Weights of a small GPT-style language model, trained from scratch on English Wikipedia.
Size: width 448, vocabulary 8192, 28.1M parameters.
Architecture: RMSNorm before each block, no biases in attention or MLP, normalized queries and keys, capped logits.
Training: a variant of Adam for these matrices, 376M tokens, 5744 steps.
Each number is 128 + 24 x the weight over its row's rms, rounded and kept within 0 to 255. Layers, rows and columns count from 0. Numbers have three digits each. The size before them is the row's rms in percent of the matrix's.

# down: layer 4 MLP down (transposed), 1216x448, rms 0.0281, rows 316-435, columns 192-223
# gate: layer 4 MLP gate, 1216x448, rms 0.0321, rows 317-436, columns 192-223
# up: layer 4 MLP up, 1216x448, rms 0.0302, rows 317-436, columns 192-223
down316 095:154108107086133150127084110119128109141116142179116131140100123072165118122152157176171140170117
gate317 103:126090143152121163101106150119175135139091121138147121136098164180142094114147119159110131100147
up317 098:124137138133080118166137119120148156139102156131115141122111087127137126067092131128126165111125
down317 096:126127119090147115111154087133115139131088122107156124166178158136128101146104180154137109098095
gate318 104:109125088187134162129136122148136129121132167126086112121113132128153100137136118136122120122132
up318 101:157160126147150105120113137133083136112109137120112129110121137132085122115102149103144190149121
down318 104:106124129181176113147134180171103140100179156134103124141094164128171151112091144128134152141131
gate319 107:097095146128139125146185150123138125113084177123132140136138081137131182109113161172135137093148
up319 104:187111116109132137159126126138137122097134122153155148188118114144143134126135120135107120145137
down319 106:129161124132156133156165126100143121096106148136141173183082106114115116115134125131072122112140
gate320 098:172110142111093164083099106117141144156126113170145102164149097153147121090136104150119145125166
up320 103:181150123161110132141120151102105111122127107150108158117118096134125132133101155101155159122121
down320 100:153100131130165138197130119168109121180121127106132103134126116097160116166123141120166139145131
gate321 100:148135165128111153153166096132118173121062113139134122127105133082151108107111104146127142116155
up321 100:092116089090130106157134159128090071118171159129097152173123114087153073103142120109113124124121
down321 101:089155084118144122153081139154129151164160154105109142172163107111100129099102113119133109124134
gate322 099:144130147136158135122163115104131103137162164146097117150152128127145139109127148141165119122120
up322 100:096104136108106125089146147173144115165118146138106120114121115124122134137162135158160121118120
down322 096:149146120162124121137136143144155076120141126093167127151161129128138145120106144152131136152149
gate323 102:151129127105114159100157152133133068124158102148135119144146116107156106117129135133134171098150
up323 101:079117129126114124165128098108125108154112140142090164151143072120139144151159086123137173169099
down323 101:105160150117106119108109120164121144128116162106127153152149102077124125109127098128140167139122
gate324 101:124128091120132112139126130117125152090153188109145131140144173141099142139135110154146100119117
up324 099:146091110145165117141105099156126092127172141088127138160147135168141130121128092153100162162132
down324 099:156138128120138113143120135112151109123133143118114126140129182118144095175130133093171114121145
gate325 095:107165084152092117142121122133144122119096120149123125111152083104102123109144125163103108103126
up325 093:110156117130109110127132142161141109110147100109143085114134138138138114126117174150121108101100
down325 095:155119133136132133118161082110157127147151124115121103135120176163126131110117155104132175154133
gate326 105:162159105115131132111110155085092139122089134159154122118090084104121087107169130111142121148111
up326 100:140127122097140114148149104097125128080137145142093176148119164157115145176146068128140094121104
down326 098:126139105139125108114140106139073149095173119096117138175123143128121153128177099108097151152100
gate327 095:145130135081110155152130175115126124088095143130121138091080119120156146135081152142121138151157
up327 093:157124137122111090100157099109115161097141067115143130078114120088133126159160152124034090110128
down327 095:136128125127089109107161123090154185125169125114139088118147132126147118141136096143115125144146
gate328 100:109152094141112154146148105105138074101127147154139140123099130123106148109076130171138140088142
up328 101:147102146148145111144110131150092123142133132141084169107114122102133144106125180119104149081141
down328 102:159104124129161140151108147129121155137130123106164152124131117078124133152069124035132155137113
gate329 102:145086132106127174118102127133165147134102149138156125130145131092144150120114118121110100088136
up329 100:153088159109149136142112089089099152166127164090112130148185135116108146089129113120160105150147
down329 104:134132138127153121110105149128126103131122151098127135122106164138127151089176121125150149197149
gate330 092:191118114102104198121109140104174128134097098137161120146101100114144087130102121102151114125136
up330 090:169135108090113173126125144126143116117132114112122109126136147137136072152113156079104131117146
down330 092:140154098113132140125103118116135168136154120128109128123125164129134121136122129106157160095151
gate331 099:159143126105133127148111119140124100110119151151167104153168131141137161140121061139116106156151
up331 101:125133109110146122158140163113099124098123115121147114105092128098127157118109115137128150150126
down331 103:121142120125111117112131140167144154109151131117123145123152143079111117115120109139125152101181
gate332 098:133149130098131151114103122109115135107159090151137115165117136130134076157185109122117174130138
up332 102:154162157097117146170147082121105190127090127149137145131105131163108167144120111103106113161142
down332 102:131144134110142152142194150108120115170073156089120167124130132135164146080135107122178138106117
gate333 109:122119123127141161136136158096139152130103098137101138157150131096146127177142136108144147146102
up333 110:082149123131159089136137126139163125143135150126122119110101081136132162078098117124067161145150
down333 109:111108170179120140112190129127122122098133125135112125111106134116117145134173157150157134160120
gate334 103:140123097122162108136145123122125141167154140105124118145081126105128098085119151156102146078109
up334 102:146140095097134106124124153155103132213116113108149139113111140125132117163124101170122128086136
down334 104:115148126122158109172173119164144131130126111142115136155150147158150150131116110103140137110094
gate335 107:102112141147140113124137166118151112177129110123148167136133076169149157077100123122130160149145
up335 104:089136128160156136140158122096110166122107103139167133140112130138110128152122111124159097162118
down335 102:113120150128111164095135167133107205119129088141143109152155125117163124158170143069138099150134
gate336 100:152150114101122104157096144119128136129114141150140152066142082113125132114110087181108138091106
up336 105:129108147108139118122104142073153122099082115147106109106146146113084096138111158088164040172120
down336 105:132098130124160142114115137154125127130130131103116071138101153096121146128129158111092067158137
gate337 099:122151081104134140135103135149117053179138117150098152117126085121142126109114146155165150128137
up337 103:120129098137157108170126109162178088141114097109144148066171120077119114135134166155147149114125
down337 103:095130159100080125170141123143137130117163094095121140092158140102103125106171150121122170150137
gate338 098:160122131077078117135109147137191146140145127143104106151133150149117139098099133147137117083131
up338 099:159132108136109111133123085131172146062142139164179103137100149106131160137154153143129138131123
down338 101:154084153154120150129134146109116155163108126120167126097117129073126172127161133100128112160135
gate339 103:112086133071127216175156143154094093122123095122135098131156139192096164144127127127132140117154
up339 106:139092126091126120112096151110123058130125174154165128118142106132123135116119098130122136144072
down339 104:124110139112111126101117169124113084097136160105141132127170099121179129092135123119160124110131
gate340 096:123113127115119133098138160123123116126137130125078149123136112091148129112123084118137119098117
up340 095:120161084154111143129142085134149106169060140148102136148125120155123137104136119152142086135134
down340 098:086182103109138161101172123152146135156117127127064125140095105114083117103155125126146078136111
gate341 103:142088101103154105120107107150149121138072163174123145096062127105136134136114115135168178144094
up341 099:139175130130128176107118120168133146116110134150109161102176161091108130108112168118084107112154
down341 102:114108120126097178147172112153115159114136131137132118139133124121137144128131144099143151117133
gate342 100:139145105146128153128162105124118089145117129136108190088174106141108133150136117150147177159124
up342 101:138141108107127132145106078125100097158138114150098165130132125174139154126099122139132175116159
down342 100:087128121114138123124111140168115107113119134150141107145140119125113134144130136112147098154124
gate343 100:141152127132122114168109144136152112154129072152158111159088133118147120094145104117134096147099
up343 101:166117128174110106156113149127121159143138149114168134113132099103128129146061146098113120115087
down343 099:115140128117120150115121139112083111113106136097116117142106080126111131128139130155138122185124
gate344 104:162101126131111117101147098130137129147143171181118096136081111134115105105121095141139121120141
up344 100:115128087145139129138135108144138133133106146103119158070164118099168193136126106139102145143105
down344 106:115112095102134118108091122135118166102129143198164112146109137149117104088134119100115128119140
gate345 096:136150108083127151147148117124136101104157115088162102075124121144134157071143130120140151117131
up345 098:125097140113164137111124154120186143107142117143140153128107159163091114088115101106130109141145
down345 095:167131084149097131140134148116134158118128129095097116095118143133122129103146142079139101136168
gate346 099:129146160087162106120110122163132140159179139180131105125157091172141147150159155151094151156108
up346 102:168133122112154134117116155143161193141116089159130123138108120128124138130162151115112072101106
down346 102:085160138106159141118137141117113154140156107100127139108132119139119133116097110131154111115139
gate347 101:147137145069136126076143097138156107098146124162098099143185111150140149121134091151087172140114
up347 106:146122124108137157120153096144171138111142139135154125131114153097088165168145131127180096167118
down347 107:159125128125137140140140096139123076112125112115127180150113113081109094150103136066108103141119
gate348 105:141079073121133111109131114127138099154118160158135167148154084142155109123120117150174098099203
up348 106:164102150112130122099123093123123142160157112104097160084157115143071110134108144160111118158150
down348 106:156147132115079146122121100115125111146156152183158108145072086181166082132124158153149132108120
gate349 101:164129076105124115137136081098112121098159148113150122116089160104115116132084128130110097147140
up349 102:126161082132146134090124136150109107106139155118156100132156139136127137121128159164146124086136
down349 102:131129097151137120087140127137136134124138113160158144109135164152088131148136130198124133099172
gate350 099:129141108101092113153140116086156133036146135119143117188102145111089102109106125094143123152159
up350 101:186120088121144119131146132136147116124121090120168113174134163163093157151132086035082124146126
down350 102:134133144140120182147087145142145135141121129110160160119126141095172145127092149152135136111186
gate351 098:119133112173122118132129141132143150143119119165065131102111107091126124080139136109143164110114
up351 097:121101148146111130134133135155133149108114105112098132098112165146112099075136185124160178105130
down351 100:122148102161107117099113145112107137147113156140123134120139149155122130113181122080136115104130
gate352 095:109147153167133137056150122118150150154115119117158105174092139105111104115150111170119130119135
up352 097:078095184126142139140167137132151120130099124117123162124120143121121153083109148142136140137155
down352 098:105131111152130103148130086139120143104103148165141154152118123112138173115141152109126127124155
gate353 097:104142092118131138108141098137128141100132151141160176125157121121104135101154113173171170138142
up353 098:143132142112146129101119116129071126139132105151094155140138077124094094159145143126105127131163
down353 100:138141123133107134107155113134131165102110129154131155155114171161114074115161134076155175120138
gate354 112:126100125150119111150158142091151168117152135099107183097122113121141127109097134159143154140109
up354 105:081127138129142103128105140176108129146122103150146111093147137084175107103160077099159141146132
down354 099:145134130121134130118128148080089125134187129075101193093119136130141154128128172165132157151130
gate355 097:137096136137106130171186142146203107157112117148160140135111107155121150149152097131147118143103
up355 091:142125110089124091062132137135132155166145136116110141123168108125119110079146149156084151107122
down355 090:143155133151090106132114165133143151173117126107113134107171148115166088126123080139128126143090
gate356 097:126104109168116132108166111130138115154094167122149137137105158105146119125113128111125109108117
up356 100:165140125134129144126152125132134129121108129096103121128095101091148178118187087091097129144129
down356 101:150136150138110135127136136117144092119126085136101131088107114109111141201157111114129190145203
gate357 095:151161134131124171115121150111158131132115091150114120148169125118131097155149115083069149152128
up357 094:091137127116132147124121140138145143093132110149103088143179137146117095164140128082092132130135
down357 092:095124113142113179114155102113102131120143127119143126133100112139123129125151102138165124115119
gate358 103:146149123092122134138140137124106098131093078177086117179155134123119125110112161138126112132140
up358 103:124159092116119146167153089101105138099116079142113132105095130122129160175119124138116139150162
down358 105:147157135136156135131144129149144161125115137167135130138086100113141164094147143087131146122108
gate359 099:147167100129129142130172148098090119155139111134136162116158106115107164161062127128166185126143
up359 102:105084142156130135127127177161143105174169147099092134115121154113132084134105135157159154163089
down359 102:103095123118155150152139131110098115171143155117171099098164162141140100109176122146139118118149
gate360 103:142111144121090139096084129175124103110094142134152107129091117140116115145153134174118150140116
up360 105:165106106174162117105155134151137140141120132107130124144148140044128114142081135147109134093143
down360 102:148089111126127154130134086125108148162143151149179116141108109153168127137117152101130081114119
gate361 103:103090140115098126081105092127139160135114115169153112165128105163129138105136139125089169134122
up361 101:117126158095103112082101153152131122153079108172099110112157110116145156083174083140135114106155
down361 101:138137115202146142086166117129156124121119102110153127096148146118110099088107095141113121115116
gate362 100:147162087061115133136120155132131171095160131137153111148146120110079142131176101139142158114114
up362 100:120120129150163155161114125123162125137114156115145094121159123168097096129094170086117119077156
down362 101:117081129143124164100123139160155115156139119145157106108169104113123113145125123113146104119117
gate363 102:132131135118149085119109110109113097104105119138105156146160127168127147080119103083154103110100
up363 104:158152122098126110156088104113186112057133127114186112122146160127120131154086161127158100104128
down363 103:120147145137118138128157105105143103089127098111118120103166148139126094119106151133106114111122
gate364 097:138119105119171119143107138125138112144127122130146136133126122089120109136098098111145077118147
up364 096:135117116106096134136116150140178165139121142113131150143107127119149159135088129112113126060144
down364 097:179154138097156150123124141162162134094084151148129143135108156150134164077137143124168149114148
gate365 106:105132068107103107150157121096180138138097167115111134099146102136141136101137105136151101136131
up365 105:117096139183146125131152109124165105187103107113109128125128121113099124094129126153169056141152
down365 106:121096104140109074104137119112160110172132134118084114128157146109196107079126126156149074111071
gate366 101:122099160125113124073083118108133099095147124133150131169147134106130094127134086138113109127125
up366 100:117134139110152115103090129115124110157107138146146162137168154114163117084107135115122102101149
down366 102:107102157125111152129105136138112087090142093134118157141129131166131170136130124143119117189127
gate367 106:143106090114142099097165120096141129112140136143120086144122156103145075128159141097148160132128
up367 105:119101138141178102099127096087113096082164104112110122121118147096100090134136162099145192133196
down367 099:115082114112190084154132112111115110126178110143088153103143129126160109145152107132147117085131
gate368 104:155137091158164124094151122101147058175112175147113129113164140095115147142135129133105132087142
up368 109:157133146136159142100136128100119130125159141162149111142143175097107081145154129109127111153125
down368 109:123140121137135156121143081119135140151127125128132131125139151127138116115090115105152127144171
gate369 100:161115179128155144132149131126120094183130096139146095145085110125124095073179098115144142102112
up369 097:122131129125136164110110154107125101128123125153124109137106114097150133137108128129131123148095
down369 100:107141155175099169150177167110128120104160124146119127170124104142100154077151104138111153084150
gate370 091:128134093156104114124132107124162120144189131139118083149146135136138113120124125136153143110114
up370 095:123124120132067173135104120132119118126132124138115131119158114141136128121101138137152166100172
down370 092:110109111089116152112101147125138125131163128100121138113101146102136133098135084088083117095100
gate371 101:122134099166117116177133127113150130104131149088100174145118028138135141126170113191135116138124
up371 099:130162139112145145096120130111122100175119134201131116129139144130113099120115125088141151097153
down371 093:159141112127121129158122141088133107119106144092129162136136086160149106126153129122129145093107
gate372 097:107110117143132113164123120140123159105157118137111128142162102167112183146134130133134134143105
up372 094:104151108143117094126141105110144130131182108127129110118157113122125102143153095146101150128137
down372 098:108124152167155120146147123159123140110143142101172140149115122119114110131144147130143139140147
gate373 102:153123137105132165116112087079142135126141068143125155146133124129126119176170113144124127116168
up373 104:134123104166138139115090154122154132114106134120180098140126144115129133143097135126130152141130
down373 105:112114113149169113118115164126100141116140117130192116109130126097109170190144095081128122151156
gate374 096:101149126126117120143127107100195132104156140144185124185140125106145179118103106152167160134139
up374 099:140150136176095129125165143139136121107121142136132124139131104104147134091142175130106141128137
down374 102:153127152097125069119146150106089149142142166104104108139108111113109135168133138146108152126131
gate375 098:114134102136122130172091140113092092146134146123138151130090126140110123179119105116122114112143
up375 096:110109126109121146139129124121060131156120130090162152162106130173126137163129103125140105138126
down375 098:138134121119132145161146144172103114102128133103130132115138137085118121067112132092145107153148
gate376 099:134144098147137121128083101055150123137107153164108071119165094155121108182112127139147137122093
up376 096:127121156123125072141136146117107118104120164126104083123130142161136114146113101111098144163150
down376 100:125129118085138100122130172141110131112130111119140114144131142119135123145137103136106159155173
gate377 097:116148122096128087137110066081140083176056121143089110105181123092115142151122088113132083133118
up377 099:152134146090144114100141105112117184160141071135128123115114127117122117164144107129057131105141
down377 100:158135159078100099101126144109124105099120170115143129177140099150137102133098107112133118140107
gate378 100:102154105128126150119169141160159142156124109150121169064106139069131139135122093125155115105108
up378 099:053162126113121091106095164148155168122166136101105144122114128128138140121159150148107148125131
down378 100:124124148114148141127145119160099126071139107122167122148174150177137107119140090106114136114146
gate379 099:119127123159130145163085097120202101160118133135078129106185127118098155084124100106107073110171
up379 096:137097095132132138097108130155174143118146142099097144108155124144114159158139075122088136121147
down379 097:141126121110161143111103173157145130122077090112146121124129149101137139116133136115100115117133
gate380 099:129073144109118142105142148133154157110159145145163155152064155085143097130118120153091131107119
up380 097:145157136097108120143095105114115128126142149112156164137119145142135163155123148156126147094115
down380 102:191094127115157137123115138116113155105121132091131159133108123140098145139129139112117153135140
gate381 099:105137124111102119099088106114148128129134145119123122142075118120134099102120134119135152119137
up381 101:138165153133125104109110108124128136123175122126115126120144148106167168152167094103105141167140
down381 102:144157144117123126114110141127107116102195117144128143126139112111111139142123111144088091149169
gate382 098:178121109128138141120110136150155129088076172148156157167158118169150169124154110125112104110119
up382 102:126164150139123149129161085112136135112111076116104165108103151103147071129083140090130123116137
down382 100:148164124141108096105101121098138131085137137150101108138118089111118114112146145127119144113097
gate383 099:153154115125133133094127109096120150155097161173101117159139105125119108128125125124162077128115
up383 101:120134106081116130083119084135128153142126136133082124177115145130116116118134157162141141137164
down383 103:156153091133089125120097123124136106127161163149090113108127104130143103133164166109165137146127
gate384 100:120128109151101173104188172129129107127114100106084129094149116148162103125164083137162092103145
up384 100:095098076132134079122137149124155094130134125104168070133131123093143112123127145124127137133124
down384 100:122108119078114123140126096094125126123143122168142148107167105121160089125166126123112129110113
gate385 103:142143129122191119109143151089116129153143093136110117113152117141154106133131147110140120159089
up385 100:104112121143110125155153128100136141106111080124117117144151119137130084135108116146159151150106
down385 102:085110118112127059127178110142156150120123122159124112149137114141161154133158171126166118125122
gate386 100:144122151171111154144101150120135114138109157146143126143074122155117157102112103181113121132127
up386 100:134109120120114112104188118133129101146138130123133104135166143116110127135115142116131122106162
down386 096:115163109115110126112129102149143108154110119141165095165151075146141135122130114106150112162130
gate387 095:115099130152147123159074096109089150103122158128126132137159134129125105131127130125158098155110
up387 095:166133128119116142072145131156153097162131056138111167072075097110125103150101114141076126126178
down387 091:164118127142094162140126152138103112140176105147079130129138117128076091107117100131119150187116
gate388 101:140118111095157114095162098113136113115096187121141134083163151161143134173143070123099073177156
up388 102:131113162143153158102126093122115131152145138128149126133128098154105114159126092117107143149114
down388 101:117105142144154158115145109129171160178136142160119147115144132139122134148116089139125103148061
gate389 100:081118117091121121118134129131133142125136154114139147123087128149163121094191155109122130114140
up389 103:133159110133122117108167102179147099122128139140098153073129118130109093150140161132176148112159
down389 100:115105125145133155148132129156143150156152165084116113170145148126140147139097158121140158133116
gate390 104:126116101123105170136121149102106117079114162114109159185120120145127116167125097114108142151131
up390 101:117128148129107153079188101111104114144134130106101103116135090127106096142087086156113086113131
down390 102:172127078155164142083155149117094185104108115123111118109135157156145118101171103171088100129128
gate391 091:135148135130131137117123146140085138145155155139116144141143131161108127110100089120138139137105
up391 096:132123129161175119110131157133098103125120173131146105131152127128154136138123147096147119170147
down391 099:145127172125113110147142105155123129087125100132167101075157115122131114136135161110126164119122
gate392 105:164118124095122140121110125126181118093176117144121107103111107143140107128147108132145099137133
up392 102:118159115105167140141150129135101121125136145144106110103161118120131126139112157156090107105157
down392 104:142161126127148083162178129152139141164143177145091121120110132130138129120118121144105117139115
gate393 098:142118128107137129161079136126127107100113141171194144168132109127118143127145123121132125101126
up393 098:150168126123144130138125113137138129133121153113150088119099131120108184119148138143102167178133
down393 099:111123169140151111139151123108185182139144125156112108096116145110128128127163166135093111152116
gate394 100:141123148120145126089104155157135113119132120116117110076156118132130130108137109158133133154116
up394 101:105134125114104132123140126110150126154138157167167174088089105105118133097135120090130149142105
down394 101:141112165099095107069131146143132130116122098121126155107114116134115091142141152148103148144107
gate395 108:173145085114071135143133143100133101143142144111119146113117093136177117130102107172147127160085
up395 117:089126148148164111105115122135138153143094121204158096131130114123067120118167117122112137104161
down395 095:134130088133082112148131153130155125139120153113146164113121103120150121133097142195153142143106
gate396 098:100120123111115140141110122088100064078148123141127148164124148147131121139155099091124121105160
up396 100:152133165122164059126155181095129110141134155152126137110107107100129143135118110122145150169157
down396 099:108143115105133111165137159163122129103142126126125119119109122125096138141124106114133117105124
gate397 100:146120120104162185080140144105167131118108138151123120162145113147127109166103130118122116157151
up397 103:086102149107114092145120130102108124119155104129157092133116109131133130117175107114114168097070
down397 104:157112127129149124114162143117120120096103155090115097159104139095120151147159142164131105123115
gate398 105:154150115125123132136133137172132121133099147126101093118121136100125106079120081139140107138133
up398 102:135117098140120094131134113178109111119157158130110109095192124155142147137139121115119130089120
down398 103:101100121135166125131133166178131135103130143124156091185098127141123149123130145144139101114133
gate399 089:131079079120105114127142141107179111095130123150117139122161093126134143130169116121128122135114
up399 086:141135155125142167103136116146140121186137109100103123123111133126119146126107147153130127129141
down399 087:141097149136125119185136155112121144120110077129122150126128157099142172130141121152093184114087
gate400 118:147124140094112129146090134149157128089150123099132176144095111107124088123068134152113135144137
up400 106:127108132093126113107163136090143165119109149186141077125157117122121130119165077065124086142089
down400 091:122129108114131131154098167119150116115135140071153176095092100088144089102089130157128149132147
gate401 102:133120130098122139098121129119140090088149117140175155155114135098137109143144126135118133113133
up401 102:105111109106101149173109146131140048138130179098126154111123109136136141077142069131145152168143
down401 104:131069169071110118142114114134157133110142135126106143140122151140131130099123083131154135130130
gate402 101:119081125134123134125117128113138131097091115126141144138143119148133125171116180157173118142147
up402 100:137127144128145117121115107124118138187116122120146137137121115144096056084114155113104164088116
down402 101:130154124106134122156155142118139132156142124137115156104124142145143119104070116157129107118139
gate403 097:137174118161127126119119121135141130169163139103122124128125096128128102119134122152087158161096
up403 092:137150160139131137141108113131094148143138126059104131119137123146153117119124116113131125153070
down403 091:088087129105141098107135135093137127140151137139124109134145151139141158102144166090144074110150
gate404 102:117125150107153148147133157069171097179143107126122170088130124106120077165097133147158128166161
up404 098:135122130144178153126097126078132100140142118067104147077122125108142153157085194155148162158167
down404 088:121109098152113101095123108154063156105113149142097076156157107164122168139166109131147121146119
gate405 103:121124131142132130143123123159137121126125137136175080146137169124155161127110116087123111136164
up405 105:166147136130162119123171133150139141123155117111139097111135158119080103093122104101068129134151
down405 098:118130081116074136128102134099147127163130152127090124093151098144126141168127124147181113155090
gate406 094:144136118130150161156109118089111137113132142144145172150125145084115116090094113154114128138104
up406 098:150145148143149134155100109150129139123119122124079139144153148127154117123105138142150104152118
down406 098:147114101168159139089117124146084082123159116170116097109149114105139139148107163113147102116176
gate407 094:130085135151113174161146088139129156124138118170128140161118136121092100145137153146135136096179
up407 096:103126150139097140143094158104128134120157092123134121142137109123136171122106094178123142120129
down407 098:106178126130128132092126114143127178135133132127091142166118104150147166099143128100164120155112
gate408 099:125135160128129086118101107102126165151126157161136104116135106174128129097115134139107110138149
up408 101:124138152089132131134141134130190138135157174131118101130164111145149101079087097145195154160105
down408 102:093138098126170127098124129121123118061129158115114109158102116125103137155117116101101131157123
gate409 105:150131158150129174165140123120141154107109132152117103109086127109132109152095100102098133117112
up409 102:082147097139166114127154128149141069151111141111093100129126108126135147118156142129116159101141
down409 104:107105116175136120131136133128151148115128093117117104113122151149097147145122152109116136149130
gate410 103:132111135105144146111115140141157122102133145162169155112134116111123148146150098195109147138134
up410 103:133142128134082122111098116155158185151125135115123110154071127142147155123146132114162146133102
down410 106:125183090101121125155117139138150120140096118129114111154109149116188123118149150143119134110105
gate411 101:136138118093138126107109159088150095141149135131129147115095121155118122152104144147124138106173
up411 099:128160134133141088110115128145114107123129132112134147131104114121137131113125134137098174116108
down411 099:145115110107196105166142093134159118094124156138167129111167155132142109111132110104094148141136
gate412 093:122165151127093107154133120134125139126130193155096153131141137136110152145142138097134114140125
up412 093:117102144096140134108088152088097127139090106102138128113121128095143124149096157097098116157109
down412 096:131107113138145126138111136167123122141155105109100131115173157117093130115095137131091151116160
gate413 095:135117083118117137145133099140170176109102152158166143150101124103115114135141150126112117108130
up413 098:146123146099125157142081119111089137129105095130134121093087149143120130074113100101104167161111
down413 093:143127142109108163151113077079124106131110097106124139142132157143139159087094109144131137053115
gate414 099:117109170084137140067106096124107123059119160156169084164089105106136143104154129096141128111134
up414 102:147079105181145160139107170133121107086166130132089126176112136113143158147225115160119096146106
down414 100:111098075149134124104130169155137151081148158148118130177077095111096107127122129142126139109097
gate415 104:090130099129153119142146166131114154141094136139160105147103132111164128142131173133152130111064
up415 101:146107130116130091142097107143124150105117152133132132162141149139148106112096168151129144083121
down415 095:118101155118118141118139113104113127122101114142124152096141110139124121126152123134151115141135
gate416 103:131156128118143159176098110155140143159119100189125109119124109140139156110107083146154092083150
up416 104:158168134105136137121123154106124099179117120151125078138156119133110196117154152168118098105127
down416 103:120163101134137131140107166135159139128103142152047064125105149138115161126119102152171166136110
gate417 101:150154107125134134115151164155148105153137155092107145106137098118103106097089106142193141145146
up417 102:199127115129142105103104121139135162146147149117116116123117131133115127088165146151095106131139
down417 102:117101162102103181139134149093167126187120159171094119116133152106149123102127128145131116128098
gate418 099:115102059110098119155153198131146121164133127137100127120166114119144145096088111169131117096127
up418 098:105075180145106132126110151130117139093115108175141119124161126115162162147088114108158140112152
down418 097:130142115144100174149122134075130136120103120105137152128114137158152121113108101074139157122110
gate419 093:143098141092138125138098152092105120078136145095121161133155078137140139168154184125124105157140
up419 099:154146138146161125130141114136160154113114124138117107154117107088091127096160118128103135122133
down419 100:137134106177141146120113126137143159139120095118127132122118109136092125104117095111095134160182
gate420 105:150131080116128134150114129135148154164158161118138105171100132120150137102177120088117127143116
up420 105:141136094145106140113083132148132098149132140129126121096147130123137135110109117083133145119090
down420 104:109150111128130153160152138147124115119107120160131104083129154130124120101116124129123141096150
gate421 103:179135118124139093133102149082116103158119114144158106115187122153128160117142105121127098130108
up421 100:147123100138153110137138130130098121178140111119134133143136144113122120121162167152131093146126
down421 102:117113132091146116182139109120139132148142129119122152140115126162128091111107126158101126150129
gate422 094:126156138160120119109135076178115150158110143116114167136076116125110143108142158158118174110122
up422 093:093145115161090121130141170122139097131106139133125114114102143124132082139144153111149148135118
down422 097:105185120131131095130099165107121124122182096142173104163141163127127127137125165109130145151129
gate423 103:158095151097139154119123154122163109107149133119101119143109156149112143096105136122135112090104
up423 103:105126124175118125093121135109142136104128156155105121108135102141125149124062127115163127098095
down423 103:129125149166147131094070083162135136106120177119077144117141104125145160121142137130134145124183
gate424 094:144118162128133133100138081147125106185120077134121113123150101169131119132142159136154111111066
up424 097:084129142106121128128117061142125119134112143120173066139135154127086141154139112118132115149137
down424 099:126153115110100161115114146126127140117161060162130158122186112105120093118090074141150131137129
gate425 098:138129123108119140136147127106139137102109183153125182096147097078101136102116132121113138176148
up425 097:111125153078109176145175099124114145095081187130132173091130151103113114112098114088090113180136
down425 098:121122131143178109159175129153111147107160122118148130146081156136153137123129118128146086146134
gate426 098:149093087128138177114123104122144156113103156135112127113128124149128134076128150139141142155149
up426 103:139145138141164131130165123144128118149116079108097105127128129145140143168090109141164149101109
down426 100:119121119121136130116101131110184099131119116116103130104147139167095136143121118180114101121153
gate427 102:113161118133146096165090163131149100109125155091122153093166121125167090119149056109105114140103
up427 103:111186119095121138138144137152097117146101067139137122104149135117149105125168165148141104138108
down427 103:148134121147131161149164135140132141134135142120183107149121128106099133172097130132093144131116
gate428 098:143127107109133115119120116125195130147090121162123100103098125098126111112134079147122141072152
up428 096:102104109113122125085120193152155143111132155126106115122122136145130174145162122147134139198115
down428 099:135132112109118119134098139131121163133142118145136100145134126139114131168107138137101159122184
gate429 102:120112128115100147122145141117128145119109168143116121131135093125109125162117144151160114102104
up429 097:138141138165160115088145139132135153131117099116156082124123136149122136089121097091140141112136
down429 098:172137133131099099110143141139163143138147154142117122113116164115129151153131116135143137112144
gate430 094:064091131152101141078156150111148126135095117152131086076128104138105162181115125133124153139128
up430 098:134125187150126148073147194124162099153149124125128108116076133146143082169180108126085145123080
down430 099:111106153109143133142123142095131146160129121162184119120127099117146140124111104131125161126158
gate431 100:130132143146127108135127148125144117121105147170134152154126108115135136144162106152122106162097
up431 100:127091098113108154133127133137118165128143138123152161129168126114090108130160117057070137098152
down431 103:154135157109123116146141115155117115133152069104081126139127136136129142115096098131129145111109
gate432 101:142144157054082154081132133114125145112126135141148123114132165136180121151129136135117121131088
up432 096:141153172063052138104113164145129134098105106186119120127130137103145125112106133160126131114122
down432 094:107127108176186116159122085139131118116130144109128138129117114150101125115150139108100113128160
gate433 108:149156126173151185164105148134105142091075149162150145147124113145127131126127130099174129107087
up433 106:110106130107122118109095126190157103172134094130180109116118117114115100143136121136138140128108
down433 108:114157108123117124095108118105063104159132111094110144127166145114136128091151103115144126096121
gate434 102:163130096124105202108159113109167116124136138124118147132109106117144129128098113184170208107157
up434 101:114085143144112151119130139145132167115141091119137117137124104107146098110133143163168125129119
down434 102:090117104128153134109157099130124142138138144138144154120160111138161138083097123115141104127127
gate435 101:088155141118165157113141113102152104132141077123193080080126105152102124111107117132133147131127
up435 099:075122118129158158098174111109128116151143112120186100072152107145124109101113132119107107136124
down435 094:106072154170120109122097149135093138100100153151112151140135153126092128117124141115124117161144
gate436 103:162147121149106152099099133161102151158101175151133105109117141087127158136192105153093132136101
up436 104:117126105137166135114136112138124157104143114110172093138113121197117141133125147093141140141120